python train.py --vocab_size=8192 --tie_embeddings=false --parallel_block=true --init_std_o=0.0193 --optimizer="muon_variant" --schedule="wsd" --decay_shape="linear"
Each number is 128 + 32 x the weight over its row's rms, rounded and kept within 0 to 255. Layers, rows and columns count from 0. Numbers have three digits each. The size before them is the row's rms in percent of the matrix's.

# layer 4 MLP up, 3072x768, rms 0.0524, rows 30-123, columns 528-575
103:130131145128121168129123140140135153127152125134137130159139137109116126167077159107151131063084136093112134144130150112125160119107150071022151
101:112178116143130073117123125023094143106158115114099153130127088143168150138160187133100148099083169064133144205164141091153123166130186108092099
103:119164171145118168174109156064118125140121118151121108118129162087129136096180065130114120125096136097196139100119134094146126144133121092132101
099:145111133136055207098110094085151148107129117135087136097137100099074149095117081111113140118156105063142125133186124053115161120103097098137166
107:166155124098167158150129154154127098182107164143146168046156092134110180143183161154070091079121151107142076140158119148115097119170119129104134
098:120144119124140132161098161124121164134122177150124126186195081114153115141110096076114089156113074134130087116118124154128075088087098108113143
099:147138075110102140099114080125137109118094183085124134125133164146109086160157136130193103130104155157148131141109162159109164146178043120142154
096:148092144075163160158163117144136189164134124164109141113151121118121144099081202121175170125111119207070129091139085155168191098098140126113157
098:117161107105108109146148118135109174113123159132097102089115147095152132156095123127147103138101099130159106183107062181114096111097194189117173
111:122130036152151126149168160136146154131080146131106151189086159172168127095173161100159085160124107103180144160125172123154096165129126115111168
098:072113111167122139177105167127085148118143160148132151150105162140162161120096115131124102102151104147144103128113121147103108181132147143160145
102:130095080138122134207138137135134126171074133072124132104161200106164182190134130110100072121083137093186177090136193167172158143112081078126091
102:078099114141196151154098139169081147103098110113168032137198086061097101145132109154103097121128144101079172134077079165133111139122147105134108
100:154106061172075169137104150119103152121188145144102079111202185125097052133156121164108120072157163066134090121163182072151134160105143168107123
102:066109159153138085108152116113131081145121144141158157161152148134137163128110137070139124140139130118136173101123108160169127172106134112104106
108:078170096126159091218201180153119130125094117073144143076085161100160137114132133156125157102145175150080125094155177162080105119187135125146091
101:120157074126121139117170090100164138136150171137150135125148123084121090159170131115149125132184132119092168093110095112088111111105138101147127
094:150135091120135151107125131110178147105123141108184071157120171107146106174092080110164096138180173120160103120090213086124142095188090109127139
103:174074168120095116135205160121120062129101084162113125095096106099107105161103167164105137094051163132133161129140141136121144131108139102094157
104:136132108126149211069122093107147124153102087112126130087165091100154156118146147115115101073210117120163085166138122130168147105096109161147118
101:142121104143157175168088149097171137134096132143132114174170139172137104174112176138124084092169137058126141131122062090179084079130141124141104
100:137163119128098109169176122215166091078138163115131113137098153107115128159120142109088186096088112108117180208200103115141121147121065175111102
096:132166117139118126146122126100132158110150130097091150159172120155149127127095104087126166121117110146121140075139136169117139096112144156121154
103:114121143040095094117136098160108124164149066096132163108109145151099170165145113114086113161110126111108221104139128160142143115146052169093132
102:143147076117134087113136107152091119119114153153150154119129087166100098158134136138151153123103136119108125179158085136104163074153111114134124
097:121122139116136142158159149083196184098115152123192098131090152149141138115147147175141111137110172129162150188219140123126174085137097126126087
097:098097110111137101128131139075121130144179129148151085090078104206145143144068178191140123124127206127149116101087101134167148128126118131099083
100:144118123178164113159095105136173131204145137089098073114142072058098107122183158155158098093134130090109134126162146224099117157133173119135083
103:128139123122108140122114112165111130175149121091117105109129100087084106091172153112098147130099128142174113163036157143162143146168100128103106
097:059084127167060108143090116113121138154128095118114164125131100160074161058145123161112119110100143161136137089122139088174148109163186069111101
105:126132148112166065135113136130102114147177172148104097120136159156083156158113151154162113167070171104064146150157125121152127109146164105053092
097:137126115094120165115082171143129174103163137185068041135116180101140116119120162169169128104159085103130091121154103079133153151138131149081095
099:051139149131142153126104078133139117125125110092137143079147149141126085111118094157167121159105144053142146135092152123074061097098084132124071
101:154111110141145139135121110121110097079146098152135095132117123115146171157105170135116096073175110136072184145140126155163085126117150148133178
103:170132109093107093129106117116146103135183154125088124137131116138119108110116093152113147130180097180128140182187139149149117117116153124127148
098:172166146189147176119100144114134136114105120123106195129170116073137169138205162104118124178153097120078111163122136143055083115119148129183053
103:086138123183123128131185098094135079135150078174160164118150133179110161129164132117117118107073147164181101053129166167125113169113146089119093
098:137151134068110123149051124124193129087111125100168122157113087101140100152119150142186141176130126104117105102150122076171140147106139127144145
094:107096131146117149167076085105161029079128141171148107145160135115083141093170134146135177119147106128117139058068070129127077141112146132120165
098:109112144120121107138159115110080113171174126145153111095090151137119148122114094105177140129082108117142163148105107147151107117077131197235149
098:161061068201130147090112169112075115123153133105105138113187150154148159134119141109067134137148178137091107109201066139146115115139136114132143
093:168128174088096181152175122219074120114146099106161175079165153167091200126106176151110140169104135094140133146127156164117150112121131047151095
096:169107080092161183139082068131148169134170094118109130099128073107168098151068176159107132173173179122178167122124078105124113188145106181130122
091:067074154107154105112070124152098135142094042213161103179103101123082204153142100129119151155135120105094133102106105163124116077107131102168123
100:093108134062112095160160160085154204093106111038124082139085131147139142116142126130173162157114115107145096166188062149135084114111095113136136
105:149079130104114164123135083176060127138152118171087125165138143179121171072117119166124182055196078145136156135133103101161103141094187114190167
102:110146111111146098197119127080130216125164064078089172116115171143063099121083118197156111158177160134122185109102143135120113142208103101131188
100:141152214091125150157092144166077078057108137116102156104110160148144120124135124137123152096175157079138066103149137060168148100156086161141142
101:143095124106186128142134177102168098109138123127188114140170131109045083115113103117117034091103107149151107112168141135122084099116114177197113
100:171119064157123103172162133148138151123094108162131090134117114165134103159084080152167131074141143146150145193114110079129053125165116099115119
102:158109107105175129134079116084224101095135067125146139160145080125095136102142127120095080133154185146115106156077155143125078131128104097073139
095:130190115073141151139135150155099169200135172148181133121081137094154096101096105071100137172166151139125077216106135157114084162193120107118159
102:136104149171174144097085133066105113162084145093102152105061144145122114071143099159100105127102154113158140108138156127152118074167167092103143
101:101146170151125113169120117136102135147172174081069140088096131099118126139135113126122116138147117177089140134163106152157158129119075077074096
098:134124130067142138140190099106109129168141162099114163125119183131113154114171074126108149165100148117145126134148160127130174081160154112137094
102:130156127132082147149169117141151137158147117060150116124137068182163181131109152108076089116161146084189121112138108118137122089124075129111078
097:180053059113138109115114231106116123147101111109075116134108149104162110128150099129137128109130099163176163119123109121099182101124168110088061
101:109183175200111117145135125135100120084147126118132159085152106100150140181180116139124143118137083162124158185097151073094144167183096102116082
100:178137111124164131104114127169161083109080187118084093065146132152166133145147133140160151117106098185151160117164119204128116113109113075213106
109:124112122064049109113090087125184126136179151162147175140088029058138142111106069138127112133129146108106088078112119131191147116137163159099096
102:157107120106108134132119122148108117032114149123153118125146155113137135158054138105139238179123142146135131164086207111115118141136144149109037
106:103112111172133131094095087114129144113147102126153172161102174136115112115111078085118110145078154162147101115181120087052090100131151089083140
102:069159190149156113196131119071129112194115079077114156177138167172143158158166108144155105130168174078140141126041128113124115075165039108128142
100:100139153096162133158047143113120090084103100154058147095119136168106138098059112130104145122170172184125117127111115112086089190170143097135152
101:077134122187139119140160085144114135114122093075130206098095120134140118107147113104089169172139170159112051160119065107138118070163130116114106
098:110089078203121100162085142111140087145090056162152122147148068083100145118104126158138178156146127107154107184121150128132120119086104127104088
098:093105148133127140123137206063127115142088116124122073116138118155202110120138117149180125113130103098188168113156188119128128125161124147146183
098:136116148086145145140136161127108104085129098117125076104130072145148137129098133113083124148124139181205135146177087157130136112072062124163154
106:160165175089104119130075164091142123129113122145109087102097068133126164152126137111147069126178108160071120101140126126128182152167139143112144
103:045103110099095102112150170128149150111114151123118109096070177131094104153134118116190139145120116102141122143102117135146107108092116110102209
100:141148128116188137143177095116170137172086108086116120125131067093155179153082145122152072172109077129135118170137147096123070104147121138108081
096:134122140070113178069074108093149161102129126177095187120139141135146102118123129155152110171082080119132169099087106123126112158175129115135133
095:132107137132142137182146132117149087134109139170108130149122088167158115121146127129165160134087128120111158123135100156137064175135079091123139
096:150121195125140119094180181104065137107154095148184066179122129146108112106155153062101113111082119106142101131067183087118040188153165134150135
104:134154116071102094142110099144130075102147196098071134088133105085068135097160111120124082124097102102140183105086089196170154080141141118150119
100:138112107135154146075129152147138137134121126163055148139153125128096072123201137113079097059163125155106154134098122137108169073131122113085099
103:178155165104169162122145153180146087156185086047137158088121095094104141066164092084106108144145143145114144173138124131120152085142165109163107
104:130179081088112132115136154101187134144122148103060150172161157140113069172134116151108175139157130135124132138151126144086131189152107093222088
096:138086119124144165089134094109090181174129155101097141087156163149153150134150113158136116170121146086168150085151112148169101180130127115159120
086:091128128117075140072144125108132149063125149102136130178133182118109128135179156111091095152157075143132167123141094100153134160151162117144153
096:160178114114118083176156172170118145085160151166131143157154113148092133155178095055102148079120144118157114173107154106154154098172110107130150
098:122141142112127093095128116109155125167077131113177092146070089196125152131138157144091189143115147123137077107183142157120065129129129178146137
106:125090128151118155137128173154133121123152162099155137110167195122154151108150139161144096187154156136069139088128163177153130116170150117117125
096:125098116122111126128117149098147106165127173129109126135035147117085102140117128180158128089151146168126053114113131150102143093172143088096108
102:164140174099160086112103116124145054148097164132063140186110138124105214138158081096105117143158068167164137158147124179088145153086114124084166
095:099182181111129173147093114149121116099062153082137125149077186173170171151165138102182121125123084136148111104133184148204120133134110090156120
100:114100089097100121107098087133115045084139116088072082085096071164081206157151081147110129107153115131115092143103090117106051101113106137151158
098:173145161107152162155134097119165124019138171126128059185074121097110148078134095143087123149152095092143111143085103128147125095150082071118133
097:194110155132076146172164111153105064152114074185055170139108099101126129140144188094130187106135125122074147106102116126155071158113134132121126
100:088151101141168115143146113112172172107204108185098135155088118139141121110144098129160091077193101132088093164134108107100138163102090124098166
097:144095155168098154120136117060111155047195153102148157113154188140119125132147141127113173156118162115077118119150123097110129112166151119107132
099:134122112092158070114159123106161092148112128096125177081167092065130094117124153075057110101177121125113073158129171169112097083145119177116126
101:150110107138142153126103162089202098132139082110094104148137118137107128144112151128098127155150112133065107132145065155148101164096089163163167
099:077158069161148153083098097127144076090137173145122146104129061146132140076140137192125129097154112101092142087134111156164166193111089123139140
# layer 4 MLP down (transposed), 3072x768, rms 0.0355, rows 30-123, columns 528-575
101:150137169126130066140068142118175147192147150132136104124160074175160163113074165109081162145084116156100157172075138142066133152128093099152182
102:150122201106156118136148120095194131155101092209123153133079053110192125121100155112152109129179124150147196086115160118139187137111165110145146
101:129109159167146076134089182127122154082167152157109102147143123147103121102148087117112129108121119140107120156136154100126159146178080087114187
100:123164087155114161180136106129106118066125169158097128160182154109091088146170068113139112150136146076141141155123112113091087086136061131126173
101:157110106141118135141125143134185175171116155169130205099118137128139124107188088094102146098131113084113108207137140168137177202112169123119131
098:083162170120153107108128134095113171117076052153175160101097165129156095167140110102155143113101091101132094127185149147147079126150141044110123
098:138118101148128129151131120154102146109178165147152094136129105150113118169146108122149110137099119098112133158120100099165198062060152073134130
096:110134074204159113135094111143124088157083143076083106122150163090121138157107127123095135132106174120169157173156152141121113121118110113066080
098:111144153107169075114167136095108095091134173125183158165112098175105124108158131158200188118104125128129105134154154103162173134141106127063169
109:134140084129175083165138117140107178068175132162108151143131123133074151147115131103118124140155135086166161175132128171110134155083071147172055
099:116161137196052105181177090117138165113118118081087174117105108036085067161108148118138107158085099155155109174153051127130138180162143154120177
103:118137117158197106155188127145120087120148137140096114163175174122037069150095120079129179129084114134134076104137164082138137165143125167109096
097:092132117151097123113118043120114161101094142107130119127162132122122113112170120159133137150173124115129120064129154151089148176131183146132173
100:145221127154136140156176095138136135145143149148123151111141115124142099193123155186123156161164179092172164105118151137187155109130058162185155
102:127123120155132149079144141121154156131194115126142136150153121181143061149123151109157141124137183121105122183138142140127199143114095141126173
104:037216126160088111156116144151104103092081076076163131108107146143103203134124123146127149174114126125171104130126144064050136150100071082110092
101:129143132141091147075142130111130160107099094174146146120071128098083172123081104094131188137058139138132130106104110132174113175125124125170194
097:157099177121075125135160061096114071098157202108150191083155164138172085083155137133118137112088113139151139161155084139102155189115141127164148
103:087110167104161148139120140094180139113118198173098163212143151097112082132138133118099158142123097180171144129100140143166119100106129106169152
103:128110185111117136096088154138185098183113138105189160161143154106143144072153128163164132141157131135149146125118064124119138141138124166153112
097:162116111075127136149141162166099168165113115109133083162111155154145081052114114129098130231134175171114116113173058095197186141099136114119179
104:104104116150092097092167097120116131108143101152135209174123110171092097137163135106120165103101127030121085169183152070109120121080104097173134
098:090102073122157135117105186112124111175129083094105131063164097165143139163134163099170150067121119109165114060082134103140142115178113123135117
101:099208107080141114098121082140140144164183137127191151164113141104110161148118108170124126148110118185109139172140166139139135172152174129111114
101:116155089155080139182120175080147117168145113097143128144185136087145095150140092085174125131125127111128119107097096172150165151164115117167139
098:128070098135096162126103140105128120180135081155091115168154095110151161158129128138190171120110204130152142126092122131132124158121136146138173
098:154124102089160092127160134112133174133101159094162129059140076128153147169113090094107147114094133067100123153135157151119125110086119131129139
097:139186139144093057147147187104137155150112150123139112094118108136085150104140122080071119119107102130158139125101131079136111095103092096100115
103:133141114104089091189079106180158166105138155111166086075070143158135155137157082146137115157086141113075160154073147143114146116131158147116076
099:092075161152103154091103141129161137108173147136098128146094112096061134153114126116164138114145095093154125119133089091199136167111163148063129
100:128116144131158167125123077142154098163118180175114163142134168153155113118119089166132132136114101083195140056230115132167093162112152129159152
102:079103095153154109131164150136114168132145116122152131140096122145119127114089112094096206110095189148069098148108160151165154118141146119180168
100:151129057163065125142157144092137155068130059117165089152165114146133125103111118156111169129107132172152148103138124159147150138078126123146156
103:164117179200093113125096135154188100117139129127138106132171110098135113128114154139122110120104129113151038191153097029146094100124103050123152
101:135193153107096159138103085111120132148108098133044109130148116126147100128134095090071149088164052160093114150091172155090139157156120101065139
100:085154082129159097084109074144149112136108129152138115124074125105100151174108166118109144153067115142137137182127195172084147152136134138163120
101:184164147157102086117147134116097143137122156165159126120165110134145195128072157142087087144120176136115177081110137098138122083074120140164100
100:136126122081135103127116115091104113238123087105115172142172107139191167083108143129143110060158125105147086114146161110120167160131131104156110
096:171154112133089092135163174138090149069117145114042112144187101111111090151137165122069128111121143089125211131170099097111179145139101161129154
101:160154082152188118137120130063119130111128131150152147143141126118125136149170144147157139130150095086110149114105149130141130124152125147158091
102:092093092134112084115153092134073149122091137187129181142121076138169145126170143141127147103237166135134123114113179073164112155035149177082151
097:167152127153179114129182101113110151126185157181125143125128097088073143144126080131132111134085125101105064110036132100085156193115117180164152
095:093110155169104128111126164137133064104102158082183109074059107110128106164141119117085088137113086080027111135116136089151196159079135125109193
097:101148112132051079084051155101094092160210195090130161104130147120086162130115132129146134104123204130142089176095157144144123179131107128166017
102:159086146083118102155106180093164117104085110151137163136166174089127161167113159073106126091072143125177106132073082125083194129129071124106081
106:141149089160149087177137077070167163153118076103056110111121088091099091127182155108088150125117138105104103122088135062098121118153113177121080
102:112077138144134152154159179118177111137114101147122082104159124137158078107115121149153150081121161135137114090136140105113118103093172126101091
102:167093139127090082098151140136135120114172133130122154191128094149141149189156180087109169131165148135098141150163123092177153164154174158133084
098:170166144096197116055092174162156118076143186079151107133087075145137123099142152113120142138164135154143051136102118182133099093091162121102133
100:117112067138123157135180124179160122151097195109131132147051158127122125224100123111109086141091125130128143154114104150206117141098088101114066
102:173122061162121052140140102121177077144114131145153104161115141177116172130167062150122104076094081105155126160202122118079141121137155131154133
098:126106090153161097168121133114121089060124161078128115111108136149161162142130156109137152149190153128113158164093127071087123100145131111133159
105:098115131089122082076128173126067169174129131136092087119092173118129142157108082127159114143143130121140134101138142175088064121118082129143117
099:157093147187073077137164207130165091139124096103102113096140103098175142127120131107138161070138109113129139150089169100127102136144163149179145
099:069127167102079136101152119147142138123077151114185164128118135121130116093149144142145129102140129129099144118146143125153137124088078109098108
099:114146115120102110176102158134148082134113089133175161095114100159066169150102193103114171118096139155163135091028171108120133133106119117102177
097:153161135100089135119136110088119165138093174081122142151100071159106079179111150075151138091140139106080148117210128129160123166128148118081167
099:231099142102095153105147132121167159139155155146122113105086137107143099138156100149137096100143121131097132107163096115108071104126153132098187
097:176119147137080116087190130085132085151162139095217181197061114129184106148112139152115122145090113120074112095109107091078113152139149148141152
105:110086155127138044100150142128141130164206061143136195173098125128123190149095169072112145164119155104177181067154178111160100153143180150145150
099:151126064150112127104194136168107127131167096148132150085145079120113153145122116069119152132145135114127117180117099157122096153158166119116088
103:074083111143157152118099174116124109167138114142103100149137115107180149125118108101126123072083138150157129112131129120142098181089199120092173
097:101116175125134163161159100160142071115153098141077164140130098141167169157100119184142119133103104151187115101181115100100126103148110103143148
099:149142148090090090128177144169185077115124122138187172082137147122136088151165112155121130145125071167110097150129120165151080157095137134135102
096:122080168104141130127090137128122135186099088121124089191099070183052188169130092113141115164143148112084161128153165121133135112138145115159179
100:099126136122137169134059119132147165196125147086141129123155088185115130152167137142153191119121106137086078110074118072155125123119198123125101
100:066072043193205145184142122132155085163171114129103145108130140128131166096074128104129114120180148150122103107132130071115160208126169100132088
099:104147163136146092115149113102119149120114119162104098100152130116126090102093144116121136123185089157197166197151114143079126099128117109135134
102:135112130091154154104085165180147084104123207108138118090144181133131147101107114126117108131085165119156131156108127113170109120162114181131124
102:199166117099104088164050137063129089160163132168160082120096129140121110100136121147149129133110126208077133147133116101116103072136117127102161
102:159113153149096147116132112099117125140117126110135145095070108160125154135102111137142174091087130098152145152110085125181118128120123150118137
099:109164121192188117101145107119166144155093171102139121156151155152107077133149128085073153157116104177085104141175132088068152151102101081154138
098:087092162100119163082104116097102239043155094188150125145124142103182170104143156087147134134129137081109106146123161158112131066162165122118088
099:141114141152134138124130126119175153065082158132144131139088130090140083160069088134121155151147126109049156134142128132075137128126066088116176
105:080213100075082099085105095093104043075187112126127127094098182123130137171150130148168121141100154113104114181113114123119105109147144148075097
098:128159141144135131119072089081085098134131124148100129132098103150151168155142102121091094066114150110117129069088173127077097181082077110112174
102:141176147135092142150154164100165135158114104049118137132097108188130109125098064191109106153128124138098114191171075121143153129172100177100111
103:123120109125094130129089091134164134119090128086060160097100156079150200127152099095146143092122106162151100164089118124033109183083173136122192
095:131111196093122113147110167140123126087095127145101094160088105145122121107090127150113124140152105158092137153138105174115149120111059130095095
093:096077102187082113163129129114086162098064131128146113154101169108145092124093135097108126130148030104127141134146170075153140112129129132092085
096:131128113154149116164093119128140133045132098067156172046171117137120132159124128112125162089129184129096121085098128116120161130076135091128133
096:097124121145113157133074107078118102138136129102120072160146197075119130153128073165208154137186093094121125163191128142147119130173143154102130
106:113152122120121092103124127146185185121077132130148119146155147116188146117169087076128102128100125158143095107152213101175146152128177081159185
095:164171168129138120144060152078138130147085184158156147169146194145132107153121106108110139112146109120167108108141088164205098120090091131166155
102:110182114083129171063168170175103116097164092127090128125154116107153129180164171173166069203152162174133089205146146155101093116086136162092140
097:154153113122144130146133158112146100108119148149105144147149111119116103123157096175094132099115166136108181089157143127078150104085177105150091
100:138106129124144039139132127149144141144092047098133134099106145131129125123176118098134136162150157161155186122139159164193167087148092068066115
100:167065164191151121118117119172153108158129156135159124122066157104122120100201128094082096103141048162111160094107152137111101137089081098147128
097:124122109162096133096118076143203148159141137155104087101124101115121088148105121127095085114107081085130082136116091143094153158160165145122110
101:118145107072161161150158185100144173163097118151130142121108188165188152153086164107106100154147081119133113126185123122168110121150120083170159
100:089126085101134091103167124141127156095114189064126164134144111040161170125173137122125156073118134121193114184165166164125126107156113143119099
099:158061205196137175158103152068112112158104084077110139171107127126153193164128116103146156111151147131116098078110135165088119109102123124142144
102:086132073120064118106130151147147164120112134145111157152154108103066121192119112098116146113129113124184077106154107100142151143101187169131134
100:136183132087144090138141168104132130132112170092100112194117103139123102102159159081144122098113159126114085134158072138101169101106093150171166
# layer 4 MLP gate, 3072x768, rms 0.0503, rows 31-124, columns 528-575
100:135117123173175117142137182136132125134162120133125125176136155126166085156107140142103121147113152101137091053132153114070179116104126129121127
106:109147149156091164132124131172122094117136184148147113109159127120159143094107115155125124129146163103032096131164129131100133144127117156117092
100:130149151115122143080131135172125142110089094128114128126185106122136084181192136095150081136146063128146129113146117130087133133118078139061168
103:173145058163161096133043183187155147163163100071102134151120102151125098123150177153152152130119133103147110194130116158142109100104143127156079
100:112172117175108129110096123149119139161151112214129113127073176084102093064085115203145102134093188120082128117108108186118042140136109128133136
101:182094109098164118093190161135083184078069070170197158123096179150112089149120103128110112142088150110160076128109084110222066114139120144195123
094:171119166100156138179138133161108074170122068122092094113153181101115131132154101115142050139129144129094173112151193060059172111129105156130178
099:222074124190170115141062182111190125157197135131192207122136087106140090120100064116051172106116136116119118057069213127165133124116119142165119
105:150091149084135106172123143161067143130121090097113119117159175127117105174141114119179134046121116149124152082144140151087164097110144137133152
098:146119099104112104127198122158198116116108114161127085129075105141142167166117087079121086162087110158146045088134071118079187145147139159179127
099:181114149112091105135165080091067117130050129171135134091070121124105137084100082200112120152165150136119105129175090080126135119161100128150108
097:092120138155159093157118140116110148149062119112108053147156141098104100156102086134110143104186105082094194102144125128143141100160089113131086
099:096150091144173126065091163078175117109131115112147124154118098155120155138111104093125126163118130105146110082094124110134155218130152130175149
102:117087108164120141130149139104202110083110121131155068187156124133103153110176134126128129174094097088095109109113081117124090144099148100137136
103:119123142157049159082084126133135161161169210101133128130115147081079153152111174073168130151117090118143088120113175188131148162103242170094111
099:077124108129138132143179078115130152116176122150109134115160105088098181101086127140113152168139094111103127127157126132187108177111137159147141
100:164175138135183121132151171116163159128117133139099137110080088144159163204169145087150117115194132153081144077116112120139100179126115126169154
099:104150170140095174106141114147157080129097119139131116135176115148125087119163140154137089102048164102128091159135116207080153104143117131143110
099:108108134177165139121153145152106140140128088121074139152144154113116146124118110129146094056151168155182137142099137141082105120134124223124137
102:088096175075135114126149087124117165169072134139148161152163106126153131068173123145128090121151143193110122139177174180134070120074141131087079
099:102113077080162149141104133152158102106101112152094140122111126106137120126168149149131126161110133094081139160116092133121094149097126131133163
098:137098180181165108151128190152126135114155051164156144132145076135157171131102108075128206141107127131192100135156087173155092159160156188187109
101:090095098105159048093139057126106120116158157088143127124139091134146070131080116162168171118184115146138099103082164120113142137154077134057170
099:162162156136127146189085128090182133210160102134185209095171160057150108158146200116121080125086146126134169112121052187123090137078125089179113
100:040079131163090162121149130170079198136092131192141123168102151129147115126136144154090138111128127082089159166118103140136150129118096131132118
099:150116111136106149165146167137054163146145075123133146090195107159144170106147131117109077094163107080134143135155102075153176097111226150137078
103:172142165051112130081085161174150112146116087107131103203092175113081099169156089183105119140126160148088174101146072145130145085114127141135127
100:137120113137101119149159167116181128111147124115117171102090104145120101097140094164104145104128147152164165112129094156177163090133164077159210
097:182144126194101118122116113124138115127144171112178060161132149120158111168084098088114084099148150129176128116121134112151144094102098092112129
103:124170143121125124106131096069090102181112100140138111094127143091064141203147195077154065142109086136109076139170113106131165191128118168130176
100:163165117108127078165165128093151149086100137080138116114102171105091153116097120119177120175088155130169093081115069181134104146153133135191150
098:153160120092142186115185066129081155166177145202135149112214096152074083079141091078087142131143103126115136121123119090234145117184174112159114
099:152164154160164130152130111138072176093151106101130181091089142065084148163227153175113125192108137112099157196099080180131176158178140141206124
100:126151083134171121082126184096143147108140182092154129098119150162120090159132123142102134135115096150177143137179099162178095207142127134143142
096:119092089114138089153144131117131094109186104146113119113075148152124115083111134126126119158091151111190136123175098103161153171101122129144151
102:189128127151133135137116172053136087139108207133123109116178103124119129072107092063139115128139153125118136110118108119138186110086130161088101
099:167147132135137164129136209151138168142103146108110145159086191150068092165097102086146130152118076175132163128074146146137121168109115119175132
097:206115147107120128197171162150107194169088148107138165095113148154090078128150118111128128120090118131150106104093125133069085134124127118134129
101:131053146164164109099150085139106111150093116109113125117086150167116182111135114076162114149173120086090120170106163109128098110091091149124142
103:084117148144188114122130143154135112160178146143088144099149142096038096158082147122105120095179139100129097151153086118137067092113056144162153
096:095108167094083141165160153105094134149125121158117084168162158135101072093157159057127128184063148138118140137133143153100119068104123089143078
097:157153177114143169156124136167151135101099146098161112060098126137118137119143179188138161116167140098122198147074096134131083101147099099123116
094:065118146099129081101126227084148101150106149108180137146178128098091150087136138147130115132147122085134136071112086120120132082162104096107161
099:141154176176101145092095109170155069161165133193146098104134163078127087087116100226071136041071102151109151111136109150135172114110170144133077
106:141109181069135146125136137186122100126128149112143133119072099156145136160144111050140099138121119178104170171156100116099172182085105112070183
102:105097148147122113151151113147148163202140095066112117123116123103129091137130130133119137157133168099087168169101133169112135107145089092117176
098:073135126105144150122160120141103201103011114115111080147132196132153127132088100107156095111155076058141156113118181102115160105085069210156127
106:139135155139067118092137095168096145159129138158119144085105133138176176130139161114128154137134132096117129140139142166101065159214176104067116
097:067128147050149128134131059151133108069155173089082067183096100146114116164106141126211104121109113122148099122092119148126143109097101199090131
100:123091132132037089196102109153116153136142183086132165106136197174116113147177154154142093155141118139222133158152070059147162109159188160118173
098:146114150089128117127086143092176119161117120104123134044126107057130082087187104166116123116210126192169150128179154170167079128152117120107112
094:089135099066079106130166178162167176180147116171129117106123082205141179185125190155177063139033160121197165150170108087124097137096130190139123
100:149119170130141191079134096105082147114142115111102170098073104160100101155137131091159137130133109109115155172080107134143091139122163125140128
099:130160121133147073133143119145144120150087151125127113156170164150088064094154104118156105173138069140171073178166146162200149144113141169083141
099:126184074108123147117111075109134157095122114197092103080112203165195173136091088051089200133113129118176141121113211161183118136108110152206135
099:137116167103125127121140172110095140081173132117189086132081050170155211106117190088133143115088133099083116106147106142152146136177170095092141
099:134077158134107116174129120122123116122123109115107107143140076157105129162138147197119122108217118116162111100122163112215096087064140119127133
101:156186145106115152126125106100123185142085076199176099143145188085143153087098140110115106119122120081081135081155110142123171097119136144147081
104:172151077146164123151060146160130131119162138104105096156139130140107179080156178147139128122142161126083216129157140143138150147087139111177150
098:201122101135171149074117137093088109142112076088130133096097133156108234075139184123121163192096126108124105117164171217158159134098202170177137
104:088121116168137152101181147057187106169123137141092070164133133090136128138122160144106138210111113155168057086059150155196129145127138094175183
102:086151090121129178099072186097198195123077155095122143175120134131127119114153125210124052142163092162120125176182168081191136101140129097155102
103:156116103182130134066148119127173127085161113077170148112133107122148103134118120126118167116147105135038172155149193194177114143113079150123078
099:109141120082103073164188157206154138137104146125103134160101126151109165112159080130184117157162125103122155163115168141108172115156135044154122
102:111137059168102112155113143158177086097119117175152138116108150132121154110118065135085164182125118147146097150110159166165118164120174157117054
101:137114121074118163149170117106147181149129110118158146129061123172122113099164099231149158102120149110105142090165134075125142136087117087124200
099:129158078103113104170128179232113111101064101116092152129142145158123164097137114110077156069109126108130183177120165088093148113167129149161109
103:165074143088120123054058131107143185069101105117142121100147145073161135144093169133106122116129178093172085190069133169130133113143177076147039
099:097111150113139112173105114130115160081200137075129085116136053104060148120090115130155173085062046158193151149152125136100167111139130132103127
103:124119084100134097111074131197145107121156189179104124046093116141105092154131112119125165213120148098096110124129123129053121119109110069115089
097:123151108154147123098127136105066182109097098082118109083152111116140100154125095120077138135137120124191132161100126139145098149156115152147143
098:121159078144149138132124126130189173122138143101165122051184136142137171050140164079140156162124090155122087141129162111137170152136139141087106
098:141062114116140114156054149093154105164138123116135117199086090121083086133113112196131143134201128123121156157124116179193137159130151123133190
101:161181115089086126171099174134117070086104101128161166199152068054129079186059196073142108180084178083114098146132086128147134122090171084135100
101:126137114090094111194134153156165113146093144160136128146151111148099101141121089131108141107093124124072123168146129147034102121139138097130131
101:141166117166140140124139140205100079139147124119096092114146129134133093111160140097095127114189117125166226154113144183102137119145113164175087
104:186082103077086165192127078141099165118122118132117104120058158132154125099099128124135133160103109161152127171171087176131171090132150146112085
096:103103070084085150141208184154093122123144118110135109092095102169151114136125174108159170084142090106116149090136134097171160130160146162104135
092:140115099149132110179105152113116133134166144152149118127037122066142139141137131142109141120094126132139095114122204168101142115087118119131086
099:094148102134121138144139091225096114065133148101109170124150171108117141135128074196140163112131122124172116105074152144093143120107099086196133
095:145115121110139096152093112068092121175115074108103135139127139103138110158118121094088185126181142136059155132132163129144127108154121182142130
101:115140139124117092140170115125102141143089107125117087120116127127119141134118069107164101099115098147165174136130137086075116065080110121162185
096:190134085156041097109230108108155104156121095127157136080167079115130149139108142105081154090128160147080170090132105130170146105096164130120149
103:120123134133109096190125125124190163114112127094102135080005175072094089156134141158116130099109089144139164084069140067156136150131155173108100
093:177143112152119126160166091105153097068089135153113085137147135141180111079113176106088142128068163034100123162099094113107165103157117119141163
098:161148155106167120178237172125141228170147158185124136147067120075136127151150135113089102138127053156130164156102149129118053065137090090085140
096:107148102145085067115153121083127141148143082189127187097142169133127131154136129082130157146114098091140164112214130100200142195105136130162166
100:134107180133059183117161118126148115153094092126133154114151119141094143077087142162151128158128071162125102125140142089159113162193106074130145
103:128107104107124069066132089147155153130089116130117089093141116121127116146154156139113199123077126132125099077157066139134108075097147174112131
104:092101133157135063127122159143155105096075180146091164102128135143140139115118126137117122110125147118139110138189140155137102065122143134121068
099:073070197150115083154124130061147117154125098163112081176140123144180072143152121120204158105122069106083179120128126115068113163105101208126115
097:108090087165130130143159104186153162106097148170146189108150195075140099116098107166089120154150135124151134085125178138098181142149163127076094
098:077150116144097153129127153120179121126069115099152123158129141102084194129158148189167094107114198101157139128193119175193112045108119135097115
103:138120120166137129125152188118119062143114128119188114174161078126147078143151175141164077136121183066112164155122114128186099147115068112084092